{"n_kv_head": 6, "activation": "tanh_gelu", "norm_place": "pre", "norm_eps": 1e-05, "positions": "learned", "qk_norm": false, "attn_scale": 0.125, "tie_embeddings": true, "parallel_block": false, "init_std_o": 0.023, "init_std_up": 0.023, "init_std_down": 0.023, "warmup_steps": 200, "doc_mask": false, "dataset": "wikipedia_en"}
Each number is 128 + 24 x the weight over the matrix's rms, rounded and kept within 0 to 255. Layers, rows and columns count from 0.

# layer 2 MLP down (transposed), 768x192, rms 0.156, rows 206-241, columns 0-95
[[109 146 165 156 170 110 133 117 122 147 143 121 120 107 145 108 158 151  71 127 119 119 138 129  81 118 155 142 126 103 135 172 109 145  98  95  90 127 108 106 134 162 144 125 135 128 139 144 121 133 146 143 139 117 132 132  87 122 112  80 139 125 122 142 123 102  93 137  92 108 189 110 112 106 145  92 108 159 134 133 111 137 123  98 134 135  71 143 120 137 162 119 145 144  87 121]
 [117  80 107 170 114 136 156 149 144  98 135 174 166  97 177 157 131 129 138 156 161 138  90 114 102 107 155 187 131 151 110 182 120 117 128 130 141 125 142 178 105 136  77 130 121 133 133 126 127 146 100 144 169 123 103 115 136 121 126  99 116 115 179 159 126  94 165 151  75  89 134 140 145 139 105 149 121 132 132 130 118 161 126 139 138 144 106 149 138 101 133 147 150 136  92  85]
 [ 83  99 159 147 121 106 104 123 112 151 121 121 152  92 137 121 173  99 104 100 157 123 117 152 129 116 148 155 138 109 124  89  70 130 144 124 151 122 134 143 186 145 134 112  83 154 124 125 182 144 146 102 134 141 147 158 116 160 111  88 147  73 146  78 117 116 157 148 117  99 120 111 172  86  90 112 114 142  88 106  82  89 105  82 138 142 112 159 100 131 129 102 102 145  99 142]
 [129 143 140 157 123 117 141  81 132  97 119 147 113 134 161 112 145 149 121 143 119 124 122 160  92 121 118 126 160  84 128 141 105 137 121 141 152 137 120 100 112 115 124 139 134  89 149 139 117 120 123 121 173 129 113 111 139 154 142 160  88 116 141 107 126 106 123 101 112 130 153 119 157 123  83 132 143  82 147 135 150 152 136  62 128 109 156  99 148 117 167 155 101 156 175 111]
 [119 122 153 142 120 133 107 115  66 163 125 138 162 139 140  92 118 103 134 146 107 123 111 126 121  77 117 125  76 143 117 123 122 107 118 117  99 132 123 127 147 122  98 117 153 148 114 100 118 104 156 122 134 120 126 151 110 138 169 119 134 108 113 114 150 123 157 156 133 117 126 108 146 110 125  89 126 105 133 150 134 147 150  83 124 122 155 142 113 151 104 127  91 158 155 159]
 [ 92  99 157 140  99 121  92 149 141 123 153  82 156 101 146 145 136 108 108 129 123 141 142  87 118 107 128 115 145  74 150 160 123 111 107 187 110 126 149 122 115 109 110 133 117 142 115 109 107 113 143 143  99 120 126 110 114 116 152 129 203 140 158 114 125  85 114 111 128  89 116 105 150  94 141 146 169 143 156 166  99 143 124 119 144 164  59 127 105 146 121 109 164 161 101 137]
 [175 154 135 114 121 121 118 168 125 106 135 112 141 126 143 114 146 150 124 164 123 153 150 131 129 131  79 141 109 125  92 119 130 131 140 112  99  94 119  81 164  89 169 109 139 110 146 124 118 130 140 159 154  89 151 128  96 136 103 130 102 117 143 144 103 128 152 124 109 153  72 103 156 141  99 109 143 114 143 111 125  77 112 103 150 117 127 142 150 130 126 116 137 116 112 150]
 [132 130 162 105 133 103  94 131 167  96 115 132 120 132 150 144 133 122 118 157 137 120 136 146 134 166 116 131  89 120 162 144  54  99 139 137 121 125 186 147 154 130 148 113 117 167 133 122 174  84 170 116 141 164 109 136 150 137 141 140 114 113 140 124 111 109 106 123 151 132 126 161 122  94 130  85  92 127  92 114 150 137 110  88 152 114  90 155 136  89 129 173 137 119  87 158]
 [140 118 120 154 169 143 151 125 165 177 124 140 111 100 110 113 173 128  74 144 119 113 123 123 143  95 148  93 147  98 125 102  97 106 123 142 157 144 119 133 115 140 139  73 109 118 123 111 153  87 139 119 140 146 139 156 136 125 164 126 109 134 124 108 126  80 107 160 163 153 131 130 129 114 124 132 137 139 128 147 155 142 127 142 114 113 134  93 173 126 170 119 110 122 116 118]
 [104 119 139 127  98 123 145 103  95  96  77 150 119 146 132 151 133 115 119 131 124 135 152 149 118 133 160  93 139 140 154 156  86 139 152 140 124 123 128 157 151  99 136 156 117  69  97 102 133 100 130 126  84 109 159 133 133  90 151 135 114 140 137 101 133  83 139 144 152 111 152 119  75 102 120 125 140 124 134 125 125 124 133 119  86 126 141 100  98  88 119 145 120 106 151 140]
 [125 129 117 146  94 101 182 132 151 115 111 117 153 134  96 179 119 117 120 166 172 125 139 129 124 110  97  74 139 114 182  96  91 134 122 116 135  95 196  98 134 139 123  97 101 116 141 102 104 109 113  65 132  69  93 123 132 150 121 107 116 183 134 109 151 128 145 151 177 129  72 134 120 115 127 170 111 160 129 121 130 142 131 125 110 122 134 147 100 114 170 146 156 159 116 136]
 [131 128 155 138 141 130 124 159  93 152  67 132 109 105 148 104 144 126  98 153 130 103 177 152  98 143 135 159 114 109 123 137 141 126 150 127 118 129 117  67 126 110 167  94 130 148 129  97 113 106 150 160 151 170 139 128 142 124  93 119 106  97 128 157 119 114 124 115 133 104 155 120 125 104 164 133 141 107 114 154 123 122 160 107 156 164 139 133 188  77 153  94 156 113 131 124]
 [165 167 128 112 140 129 101 105 144 145 110 109  89 117 130 145 188 141  96 122 144 138  84 132 158 135 104 196 159  71 137 116 142 123 134 124 130 119  85 134 147 153 146 118 132 124 131 134  95 136 124 151  77 165 112 158 145  89 122 135 163 120 150 153 146 129 125 112 155 125 116  83 130 152 148 115 142  88 133 118 163 134  85 111 144 132 111 166 117 137 127 129 131 115 118 147]
 [128 164 128 109 115 116 125 112 139 144 139 130 102 115 126 116 137 126 143 117 130 120 133 126 114  98 166 129 127 163  91 108 101 129 123 132 107 153 115 113 129 125 118 134 121  99 147 130 119 113 144 120 133 139 128 130 125 139 131 118 128 143 108 130 117 115 125 134 152 155 133 110 127 110 121 154 126 139 139 138 122 112 145 119 111 135 121 113 134 115 109 143 118 117 134 132]
 [126  91 139 111 159 118 113 123 129 108 155 143 123  84 114 123 167 123 118 150 152 107 150 160  91 120  97 153 133  98 116 184 176 142 122 119 148 146  99 100 166 166  88 117 113 124 146 133 113 162 120 103 149 170 144 130 119 145  96 125 134  97 144 148 126 125 122 156 105 115 144 141 185 142 160 118 162 102 136 153 120 126 109 103 134 144 170 139 117 110  83  79 152 148 114 110]
 [131 137 123 137 118 142 116 107  83 133 142 142 123  79 131 152 133 140 118 144 146 102 121 129 147 174 118 137 152  43 120 167 162 139 181 128 138 103 108 160 138 107 141 123 134 134 123 132  83 139 155 145 110 110 117 154 129 103 105 124 115 128 132 151 145 116 135 109 122 121  94 119 120 147 153 115 157 116 128 123 140 134 136 134 150 131 104 109 133 108 118 117 156 138  84 131]
 [138 154 197 150 184 115 159 100 104 137 139 159 112 193 174 129 146 124 107 141  71  93 154 109 153 144 181 177 137 133  78 119 128 142 151  97 143 149  93  77  95 131 158 144 135 152 110 130 119  96 129  85  71 107  93 141 111 120 143 114  93 138 146 126 150 113 175 119  98 145 100 125 134 140 108 108 114 109 140 116 139 115 147 115  88 130 129 153 159 118 130 134 116 119 108  75]
 [124 126 136 165 150 114 137 100 109 136  93 148 181 109 126  87  87 118 127 164 126 117  93 203 174 170 135 180  79 146 139  87 138 101 151  94 140 140 132 117 132 137 109 139 103 125 121 163 100 133 141  76 165 143 108 135 125 188 126 161 129 117 109 178 110 182 163 158 120 111 132 110 105  81 123 120  98  95 114 153 118  62 126  97  68 116 122 146 131 153  99 128 146 138 168 129]
 [137 135 142 134 118 108 145 118 120 115 155 127 127 106 152 134 133 127 125 110 104 137 130 121 110 111 107 139 135 154 116 149 140 125 143  98 132 144 148  80 139 128 176 115 140 107 133 116 139 120 159 114 156 147  87 152  89 120  82 103 132 114 103 115  95 122 143 166 109 101  96 114 112 158 119 140 104 143 171 105 114 153 137 152 104 126 137 116 145 102 136 111 152 123 122 131]
 [139  91 122 145 107 103 102 145 132 111 145 142 144 118 150 105 129 103 143 111 100 158 123 111 113  93 134 153 170  96 121 103 123 108 130 131 137 146 109 147 157 168 130 148  99  87 170 137 128 122 133 105 131 149  82 114 124 156 121 117 103 117 110 149 133 130 113 138 186 132 130 130 146 138 117 143 133 143 135 123 138 169 107 146 110 159 125 145 111 127  97 100 135 156 135 134]
 [ 79 127 161 111 120 100 130 133  83 145  99 140 133  99 145 143 150 162 143 148 130 159  94 122 112 140 123 135 124  58 147 142 137 115 162 127 162 126 110 136 128  95 106 150 106  83  99 125 133 173 134 110 154 120 132 119 125 154 145 127 180 176 149 126 135 173 144  82  99 144 132 140 121 143 162 163  89 127 130 115 127 118 106 115 160 177 116 146 130 112 108  73 117 120 149 116]
 [124 139 127 154 155 136 131 161 174 143 167 164  96 127 147 128 112 112 142 124 124  92 114 151 128 123 126 116 125 152 152 105 106 150 119 100  97 156  96 148 120 106 110 131 180 137 100 166  92 114 102 122 101 156  82 147 113 171 119 133 124 145 154 139 112 131  70 170 132  91 159 118 126 109 136 126  96 123 122 124 143 151 126 143 140 131 115 150 139 163 159 158 123 129 134  97]
 [160 140 130 112 163 143 118 130 149 131 146 125 126 141 137 134 100 106 126 123 167 117 102 177 161 120 106 109 135 176 128 132 100 109 145 116 124 108 161 138 118 157 131  99 115 127 141 109 132 164 138 115 125 113 150 108  89 147 118 132 113 163 107 126 114 123 145 105 179 125  99 122 104  87 129 174 117 171 151 109  95 100 164 137 169 102 185 113 123 142 108 159 128 128 152 114]
 [ 95  98 118 150 142 162  92 129 176 139 121  93 177 128 152  99 103 138  90 129 122 118  89 151 128 185 123 160 147 139 157 135 117 140 165 144 104 157 163 129  97 112 177 115 105 102 137 154 142 144 117  97 120 115 166 144 162 106 166  92 104 142 113 111 115 150 122  99 121 116 129 184 119 109 141  86 156  98 141 120 151 118 142  97 142 103 132 185 129 117 131 106 159 158 139 129]
 [154 123  92  92 133 133 101 112 161 134 116 129 149 153 136 134 106  77 108 126 146 149 153 109 132  87 104 162  97 134 135 126 112 111 104 111 140 130 104 115 145 177 109 106 117 139 122 134 121  95 143  85 134 153 121 136  90 127 150 102 127  82 130 108 130  94 112 199 173 105 147 109 120  93 113 146 129 135 169  87 165 130 124 124 105  92 135 112 130 127 136 121 119 132 133 165]
 [119 199 147 117 111 135 111 106 162 140 157 160 141  98 173 109 129 122  89 126 132 127 132 118 150 127 134 121  92 118 166 128 159 106 131  99 162 187 118 106 146 160 120 164 127  93 104 125 151 110 124 123 134 107 106 118 119 143  92 123 117 166  98 141 114  77 136 126 148 156 168 120 109 146  96  87 132  94 129 157 134  98 119  89 138 119 122 106 117 107 162 143 119 146 147 106]
 [143 123 151 105 115 158  94  99 135 102 121 117 142  76 129 112 148  85 125 106 117  79 106 137 126 117 126 141 117 132 152 117 141  58 112 106 162  84 152  78 113 114 109 126 126 116 108  93 158 144 158 136 138 110 180 136 144 103 122 147 102 155 115 125 149 131 136 163 155 143 135  85 118 137 157 135 129  98 113 112 108 124  98  99 182 115 109 169 121 146 164 128 136 155 102 174]
 [116 128  99 166 112 148  93 175 145  86 156 124 169 144 101 146 103 116 149 120 155 126 161 124  91 110 135  99 144 121 114 143 139 122 142 133 146 101 136 122 114 140 140 121 163 143 153 135 102 143 110 117 176 121  97 108 125 126 116 125 159 144 142 140 112 100 143 146 147 146 170 134 142 104 129 115 130 167 106 100 114  91 111 143 150 113 124 105  97 107 136 114 134 127 144 121]
 [120 135 121 126 144 111 130 163 127 107 126 159 140  91 116 203 124 140 120 113 111 113  86 118 145 139 102 149 150 114 110 149 140 122 127 122 141 138  90 127 140  94 115 130 109 130 113  97 110 102 145 130 138 128 113 156 105 127  97 121 121 129 118 100 105 113  97 101  91  72 125 110 144 156 102  95 143 156 123 138  93 147 147 158 164 108 112 144 172  74 146 118 111 162  96  90]
 [168 135 142 152 116 150 154  94 125 122  87  96 118 113 115 100 162  92 130 127 103 138 103 128 122 154 156 104 154 107  98 103 102 103 113 110 162 124 113 120 119 128 143 144 125 139 148 112 107 164 131 128 138  94  98 147  83 115 104 117  99 136 143 147 108 132 148 143 150 131 141 113 121  97 150 153 146  75 125 136 117 142 153 109 108 165 117 147 140 121 169  75  86 127 157  97]
 [124  99 139 146 123 131  78 154 164 141 169 146 151  81 132 128 120 130  97 147 146 141 133 156 163 111 154 140 126 122 104 111 117 174 131 149 115 119 138 174 161 134  99 136 113 134 152 110 144 104 128 142 118 152 115  81 117 119 116 121 134 158 144 151 141 105 138 138 114  92 122 140 114 146 130 150 157 153 128 126 140 123 130 130 155 126 116 133 146 114  99 122 144 122 125 142]
 [155 138 138 153 132 120 121 146  64 153 116 166 114 133 110 114 149 136 165 109 143 132 148 150  92 123  91 131 134 136 166 119 116 126 109 120 107  85 178 124 114  98 120 128 153 121 165  78 111 165 120 174 107 118 124 122 113 109 130 119 157 131 152 143 111 124 107 149 156 104 127 113 114 120 112 107 170 135  72 142 135 134 110  85 151  84  84 113 129 116 124 104 125 126  80 116]
 [121  97 126 127 137 154 148  77 138 150 102 115 128 110 130 136 155 105  98 138 170 160 110 145 110 144 123 145 108 107 130 112  80 169 105 111  88 103 125 107 117 141 119 137 124  90 110 149 146 147 112 127 128  63 131  96 134 131 116 130 118  92 162 114 165 122 122 159 112 118 126 139  52  90 122 147 119  82 169 120 163 165 130 123 123  83 142 129 148 117  95 135  99 130 116 142]
 [ 99 134 135 177 104 119 155 153 123 141 123 122 110 122 122 111  99 119 168 104 151 120 159 120 130 173 152 126 124 139 160 152 163 145 151 133  87 111 141 134 123  92 123 161 130  95 167 118 166 134 130 107 112 152 123 140 122  86 109 109 114 126 124 145 166 141  94 148 118 122 152 128 125 121 109 138 132 133  97 137 156 136 132 124 149 138 117 131 163 159 133 148 200 124 118  95]
 [143 142 106 109 138 116 134 146 165 103 104 111 117 151 157 110 123 128 129 116 110 117 153 161 136 142 138 115 110 122  61 162 118 114 107 146 152 115 129 158 174 162  85 160 114 115 142 147 133 124 138 139 142 136 101 149 138 121 176 110 116 132 114 131 106 109 120 108 151 105 117 119 128 155 122 120  84 106 127 129 109 116 146  98 140 140 116  97 139 156 154 116 151 106 141 157]
 [ 99 130 127 148 125 118 145 114 138 123 105 122 101 125 114 150 105 151 109 129  97 135 128 135 143  88 142 135 148 149 120 157 131 134 116 142 134 134 135 102 122 130  98 122 145 158 114  96 108 161 109 125 136 135  90 114 154 141 149 129 165 136 136 168 150 103 165  37 123 118 120 142 132 107 107  99  82 157 183 145 135 123 129 116 128 110 103 114 125 122 137 102 145 112 164 123]]
# layer 2 MLP up, 768x192, rms 0.192, rows 207-242, columns 0-95
[[123 127 127 101 131  96 105 120  92 147 129 114 131 123  98 110 182 143 130  95  98 147 104 131 128 118 143 102 124 133 141 155 130 100 174 123 123 105 120 136 131 124 129 137 148  95 129  99 126 118 135 132 121 128 109 146 137 136 103 135 119 125 121 124 150 136 110 178 127 140 138 134 113 138 120 130 131 101  74 123 127 145 128 138 135  95 156 134 116 130 159 144 116 109 150 129]
 [158 114 132 131 133 146 169 151 103 158 126 116 123 144 137 142 160  88 128 126 128 151 140 129  95 145 171 127 127 156 124  99  88 164 115 129 121 127  97 141 122 169 103 155 112 131 129  81 182 126 112 179  90 123 125 153 127 136 130  83 127 113 105 151 145 167 130 131 166 144 122 161  82 145 139 115 122  94 136 116 155 143 138 126 127  93 128 144 183  65 133 120 183 139 149 123]
 [149 149 132  76 135 126 138 166  73 153 153 132 137 151 151 129 108 126 171 119 151 163 142 123 113 133  93 158 111 113 116 145 134 122 119 116 115 100 148 169 119 148 170 116 125 112 135 138 160 149 159 133 110 102 125 103 143 139 150 127 101 139  91 148 118 155 109 116 155  73 105 142 115 166 144 131 134  89 164 167 181  91 109 127 150 103 100 129 107 131 164 104  86 153 103 144]
 [154 115 127 138  99 129 145 119 136  92 169 149 153 161 105 128 166 103 149 115 143 136 176 115 128 173 133 115 133  88 144  96 133 165 143 163 102 129 129 138 124 138 151 114 105 128 134 165  97  80 127 147 122 132 125 114 134  84 113 158 116 131 111 123 123 136 157 137 134 132 106 134 126 129 131 128 133 173 111 150 137 110  81 166 113 152 153 128 173 101 121  92 158 117 123  95]
 [157 174 136 143 166 130 121 118 113 157 127 123 121 156 114 138 137 140 137 115 135  96  99 147 123 185 131 140  89 134 106 181 161 140 135  84 128 116 139 125 115 143 151 134  96 141 133 101 131 167  90 144 129  96 123 131 107 156 114 124  97 133 120 111  97 144 114 142 116 139  90 132 114 145 129 138 126 110 110 106  95 134 130 148  83 134 133 110 154 110 100 116 118 152 117 135]
 [ 99 130 140 124 134 105 129 130 182 126 168 136 159 134 105 122 159  98 118 128 119 127 103 150 129 172 134 107 186 170 123 125 122 126 104 110  93 167 151 110 145 111 156 143 101 156 119 143 123 124 148 170 120 162 102 128 163 126 116 152 118 140 117 117 140 166 178 121 109 123 151  92 139 164 151 141  92 148 139 113  96 106 139 118 142 135 117 129 137 108 142  99 182 134 152 137]
 [125 128 115 133 102 114 160 166 114 155 149 165  94 126 154 136 123 115 132 130 120 140 152  96 138 125  74 118 113 116 161 144 137  93 116 136 139  94 148 160 161 137 123 142 109 102 159 148 126 123  94 123 137  97 107 122 109 116 122 122  96 119 153 116 119 123 123 106 135 124 160 134 154 102 106  88  94 109 128 175 131 107 103 170 139 131  95 161 130  64  94  92 103 149 120 127]
 [117 144 128 139 128 109 120 147 123  77 120  94 102 130 117 144 144 151 185 120 138 138 124 107 125 164  99 151 168 114 137 132 125 126  97 115 133 117 152  88  96 123 148 143 183  80 111 176 127 133  99 116  81 123 130 127 103 136 131 148 139 133  94 103 143 171 122  85 146 114 114 133 150 143 142  90 115 105 128 154 103  99 117 122 116 148 118 130 157 149 119 147  86 140 132 117]
 [153 110 145 167 156 113 140 151  79 162 100 134 125 117 139 100  99 119 182 149 143 135 145 112 107 146 109 161 137 162 105 101 182 113 133 121 149 107 131 145 142 113  95 110 115 137 126  95 131 120 163 132 107  83 123  93 183 102 154 172 133 111 174 125 123 145  86 105 109 163  94 161 100  95 136 136 126 144 108 105 106 109 134 119 130 104 142 157 110  94 115 132 121 106 135 138]
 [167 146 115 110 126 121  93 146 117 158  96  91 114 134 150 195 142 169 127  83 142  81 120 184 139  98 166 137 145 112 114 110 158 112 133  87 136 132 130 141 151 137 108 129 132 154 113 118 133 128  91 151 136 131 122 110 108 102 111 131 104  88 137 134 147 106  78 117 108 121 128 130 144 129 134 146 146 131 134 114  84 116  69 116 127 115 132 135 134 132 140 120  94 144 134 138]
 [117 161 134 144  96 155  99 128 100 127 150 126 119 151 122 102 105 102 122 145 162 120 113  88 191 105 136 122 161  87 154 169 104 113 170 152 132 103 126 137  91 143 136  93 129 104 139 173 134 175 144 153 132 144 137 119 145 120 156 159 143 114 128 104  90 173 126 125 129  99 129 101 133 148 157 175 139 110 134 120 122  96 122 118 160 163 132 135 105 143  86 160 132 171 126 110]
 [133 149 152 171 116 116 172 100 164 134 141 140 121 161 179 120  92 113 157 141  71 142 151 132 131 121 127 141 152 167 134 138 160 116 136 121 133 153 132 114 134  78  64 123 115 146 116  85 131 102 120  96 133 101  91 133 159 176 136 108 109 131 143 144  90 172 127 132 146 146 120 128 115 107 136 150 131 139 145  89 114 104 155  90 116 109 104 123 128 156 114 142 112 113 143 121]
 [126 111 131 136 107 119 112 147 124 129 110 140 145 136 131 120 117 123 120 149 136 148 115 108 140 131  99 141 138 122 132 128 132 120 110 134 150 106 108 119 140 110 134 127 114 169 124 118 159 116 114 128 119 129 154 145 144 121 127 139 120 110 140 158 134 126 134 127 100  90 127 152 140 123 141 132 115 114 141 122 132 121 113 140 149 125 147 135  93 122 129 120 122 122 145 110]
 [112 212 108 151 165 139 108 146  98 137 149 110 136 124 134 137 156 173 134  90 144 157 152 129 138 191 132 148 129 101 143 106 120 123 122 170 126 144 114 113  99 130 115 113 105 176  68 114 179 139 102 141 153 127 150 136 121 146 111 142 119 131 101  98 117 120 117 146  96 118 123 122 125 166 103 137 170 131  96 133 104  96 162 115 111 143  93 103 148  69  82 108 125 143 138 124]
 [136 147  94  84 141  97 131 102 155 150 130 107 109 144 124 128 151 111 116 120 110 135 188  91  91 128 142 118 138 154 177 132 156  50 137 154 106 116 119 119 105 107 138  96 113 154 174 145 146 164 151 111 154 168 146 170 130 149  82 141 107 125  93 118 173 111 104 105 166 119 129 119 132 120 119 147  94 131 163 108 135 126 119 134 109 108 114 119 128 130 137 132 147  94 156 144]
 [131 117  94 150 105 140 149 117 112 107 118  90 146 168 158 153  98 111 124 162  89 128 131 127 155 122 152 127 159 110 144 118 130 109 136 147 130 156 108 109 124 104 110  93  95 112 118 171 164 118 117 117 154  97 164 149 125 121 113 148 111 166 130 102 134 128 136 154 179 118 129 143 109 124 124  91 100 112 118 115 138 158  85 164 124 148 173  87 120  98 105 130 113 131 159 176]
 [164  88 156  98 163 133 126 118 140  97 106 136  96 143 130 122 105 161 178 151 174 140 114 101 146  88 145 118 165 161  93 143  92 110 158 126 146 155 159 131 145 114 160 138  93 146 107 161 107 112 135 143 136 149 130  86 118 186 148 116 133 134 119 146 117 121 138 218 103 123 151 128 127 160 138 147 124 122 118 124 135 151 134 142 120  93  98 115 161 112  97 129  73 122 143 144]
 [107  77  81 151 131 110  85 150 143 154 153 134 130 155 126 141 125 104 191 130 144 118 125 127 176 128 123 152  94 142 141 126 124 151 110 136 137 127 100 181 122 135 135 140 102 150 134  92 136 184 120 127 134 136 133 123 171 101 164 132 120 119 138 162 119 130 164 138 119 150 136 164 120 122  92 119 138 155 122  98  97 134 115  90 198 148 148 137  90 142 133 179 112 141  99 152]
 [130  99 140 161  77 128 145 171 148  86 109 116 161 172 114 104 146  91 135 111 146 119 158 124  94 119 125 161  90 119 130  81  99 101 140 110 122 140 147  92 128 133 121  89 106 131 102 150  99 144 114 102 113 130 116  96 152 180 146 126 125 159 111 168 153 173 126 101  94  85  99  80 149 128 123 116 148 124 142 130 113  73  95 146 153 139 120 141 138 145 128 123 145 140  79 137]
 [170 186  93 143 148  91  99 156 164 138 154 158 154 153 130 136 154 160 147 115 116 127 178 117 183 123 141  95 119 129 114 161 130  93 133 102  87 148 121 119 120 137 114 118 119 186 121 154  85  97 122 145 116 163 131 137 142 117 155 169 103 104 102 123 141  97 173 120 173 145 162 124 117 130 115 156  96 145  79 111 122  98 163 138  92 109 119 114 117  98 151 138 123 178 138 194]
 [120  90 143 141 111 107  74 123 132  95 140  96 134 150 130  92 186 133 141  80 132 168 123 121 122 128 134  77 140 136 152 158 132 147 106 120 121 110 148 119 146 152 159 134  60 158 139 109 137 133 162 118  61 149 162 123 157 119  98 117 111 150 133 106 132  98 139 164  88 136 104 137 165 123 142 153 141 101 103  80 172  66 115 130 177 118 143 135  89 124 122 130 101 142 142 122]
 [127 153 116 103  98 127 127 158 102 131  84 140  97 140  65 131 145 150 150 120 150 117 109 101 117 124 120 141 140 137 144 136 140 148 129 159 119 126 141  89 148 140 149 113 148 145 105 128 129 135 132 150 112 100 111 149 148 149 122 105 127 117 143 162 126 157  85 105  96 142 157 140 137 153 118 154 146 125 115 172 127 126 133 135 147 108 108  98 182 139 157 151 138 148 102 130]
 [101  93 117 122 115 134 109 190  81 123 125 137 187 130 167 123 114 128 144 116  97 115 133 129 129 119 114  77 117 101 122 104 117 126 138 145  64 134 129 143 174 152 130 139  93 171 102 146 157 134 159 134 148 141 177 194 145 138 134 116 141 133 160  97 121 106 136  69 156  66 100  47 108 103 135 145 101  87 114 101  85  85 132 132 104 151 181 148 178  98 111 182 124 120 154 119]
 [141  96 134 142  90 129 144 160 127 129  87  93 134 125  94 115 147 138  96 148 114  97 142 115 152 175 122  94 137 137  98 137 154 119 124 173 129  94 117 135 125  97 149 131 154 123 139 158 125 174  89 113 131 111 147  87 147 112 142 164 122 179 124 111 132 133 175 134 101 139 169 115 121 116  77 130 116 111 117 157 176 123 138 170 164 132  89  77 139 103 116 108 124 153 139 112]
 [ 94 170 121  74 151 178 106 122 122 131 191 138 135 125 164  94 123  91 115 119 134 105 137  98 140  85 111 119  97 126 131 148 171  82 106 143 122 123 121 180 136 160 189  98 138 156 104 156 149 126 140 128  89 132 137 157 176 136 142  83 114 142 145 157 115 125 100 120 121 113 135 140 148  98 121 119 112 120 158 153 158  96 103 136 126 106 141 185  93  87 129 125 107 142 125 123]
 [ 66 153  99 121  92 109 143 119 155 132 101 165 110 143 137 116 118 160 114 140 125 122 129  57  95 134 124 109 117 141 173 141 149 147 158 146 133 125 155 128 123 150 108 142 123 115  99 143 148 112 118 139 125 120 121 107 103  75 143 150  92 104 126  97 134 133 150 148 148 146 124 118 143 166 162  90 133 120 121 164 123 118 142  97 127 128  95 146 115 120 114  82 131 118 146 132]
 [114 115  99  96 132 138 155 113 147 164  99 150  95 106 125 144 161 120  89 144 124  91  74 111 116 128 179 141 150 112 107 149 109 136 124 111 114 154 121 143  99 143 153 182 138 169 100 125 109 141 120 148 132 143 174 171 122 148 160 114 163 129  88 114 122 152 118 129 110  87 142 115 141 138  98 127 113  93 172 140 131 150  98 152 161 181 110 173 118 129 178 164 154 109 141 124]
 [120  84 135 158 162 108 109 107 138 123 160 149 112 191 110 121 105  99 153 144 113 119 161 129 116 119 170 126 158 154 109 108 121 136 130 107 133 129 136 138 135 157 176 141 127 135 119 120 141 136  78 124 102 144 173 111 129 129 146 126 128 128  99 171 158 128 116 105 129 133 146 102  97 151  90 113 120  98  99 140 131 131  91 118 153 160 138 119 138 132  96 139 142 154 152 158]
 [124 153 126  98 151  97 123 157 110 145 134 134 111 125 142 137 109 139 165 111 146 128 144 123 115 134 133 132 133 128 131 113 129 125 129 140 141 148  82 113 129 141 139 165 173  96 134 131 134 116 125 136 120 136  84  70 134 148 110 106 134 140 138 132 129 127 100 141 103 113 116 125 171 148 141 124 135 108 111 149 114 108 119 131 159  85 157 123 140 124  97 142  94 123 125  84]
 [ 99 131 117 120 109 110 101 162 115 129 108  81 127 133  79 123 131 129 191 131  56 133 129 134 135 149 121  86 140  76 122 182 129 108 129 136 152 143 129 119 121 145 141 148 156 138 103 105 157 160  74  98 148 167 152 130 130 160 128 134 140 134 127 111 129 103 103 168 158 159 108  86 135  89 131 122 141 116 122 102  63 144 118 119  96 118 122 133 110 153 105 123 107 123 125 106]
 [159 129 151 114 130 134 107  92 140 133 168 111 138 131 123 162 169 152 131 138  97 137 148 177 151 123 138  94 150 139 142 174 141 143 119 144 120 118 101 126 119 102 134 125 130 143 131 122 126 139 159 118 155 129 144 123 160 114 132 120 156 139 110 121 130 101 151 115 115  87 103 167 141 178 111 156  94 142 161 125 145 115 133 113  99 134 118 146 152 139 131 111 100 152 165 105]
 [172 115  97 138 126  97 172 157 133 101  79 142 117 154 157  97 154  82 136 131 157 162 148 175 168 167 174 113 110  66 134  96 130 110 107 126 190 154 169 147 161 126 128 101 111 143 138 108 149  98 159 155 126 137 129 130  83 117 149 121 121 124 128 125 112 156 114  96 118 121 127 137 159 149 135 133 153 130 157 191 144  96 117 126 152 131  76 132 126 103 119 140 108  83 119 100]
 [113  90  96  98 141 117 134 146 145 124 164 124 166 134 154 128 163 126 177 140 123 136 131 130 167 112  90 116 121 130 124 127 116 185 123 120 139 182 156 132  84 138 164 147 156 115 110 107  86  85 135 141 134 130 124 147 137 109 131 123 121 161 129 116 105 113 162 109 188 107  98 114  97  91 126 163 108 130 123 127 142 137 117 152 157 147 129  91  95 154 136 126 110 128 108 142]
 [130 130 122 116 117 121 118 113  70 121 142 111 145 119 141 135  81 128 149 134 137 142 160 132 104 114 141 158 143 141 147 110  95 156 139 133 132 120 153 129 128 113 145 136 134 109 144 130 132 135 112 150 108 158 120 134 122 149 120 147 142 118 131 113 150 122 115 149 110 132  87 136  99 117  95 112 175 123 116 136 131 152 104 125 126 144 155 129 133 135 127 134 138 142 111 132]
 [145 132 186 113 158 146 154 111 133 135 125 147 133 136 113 131 161 103 109 123 150 158 125 138 159 101 103 122 138 132 139 110  93 123 151 124 113 117 163 122 150 121 108 129 137 122 176 150 153 126 140 147 164 120 162 122 107 129  87 156  80 115 107 101 104 120 132 197 150  96  81 136 117 144 125 131 121 151 107 132 119  84 165 141  93 162  91  98  87 184 125 130 135 129  98 148]
 [120 130  69 124 149 116 128 135 108 140 152 107 157 150 109 167 110 136 162  98 165 142 153 144 176  89 112 119 128 135 151 140 119 170  94 118 122 159 117 129 109  87 137 147  62 108 127 124 134 147  97 126 143 103 111 114 106 145 127 107 122 129 158 167 129 190  88 111 142  94 112 158 105 167 135 134 131 147 100 127  95  88 127 105 165 148  84 112 128  96 141 117 136 135 136 173]]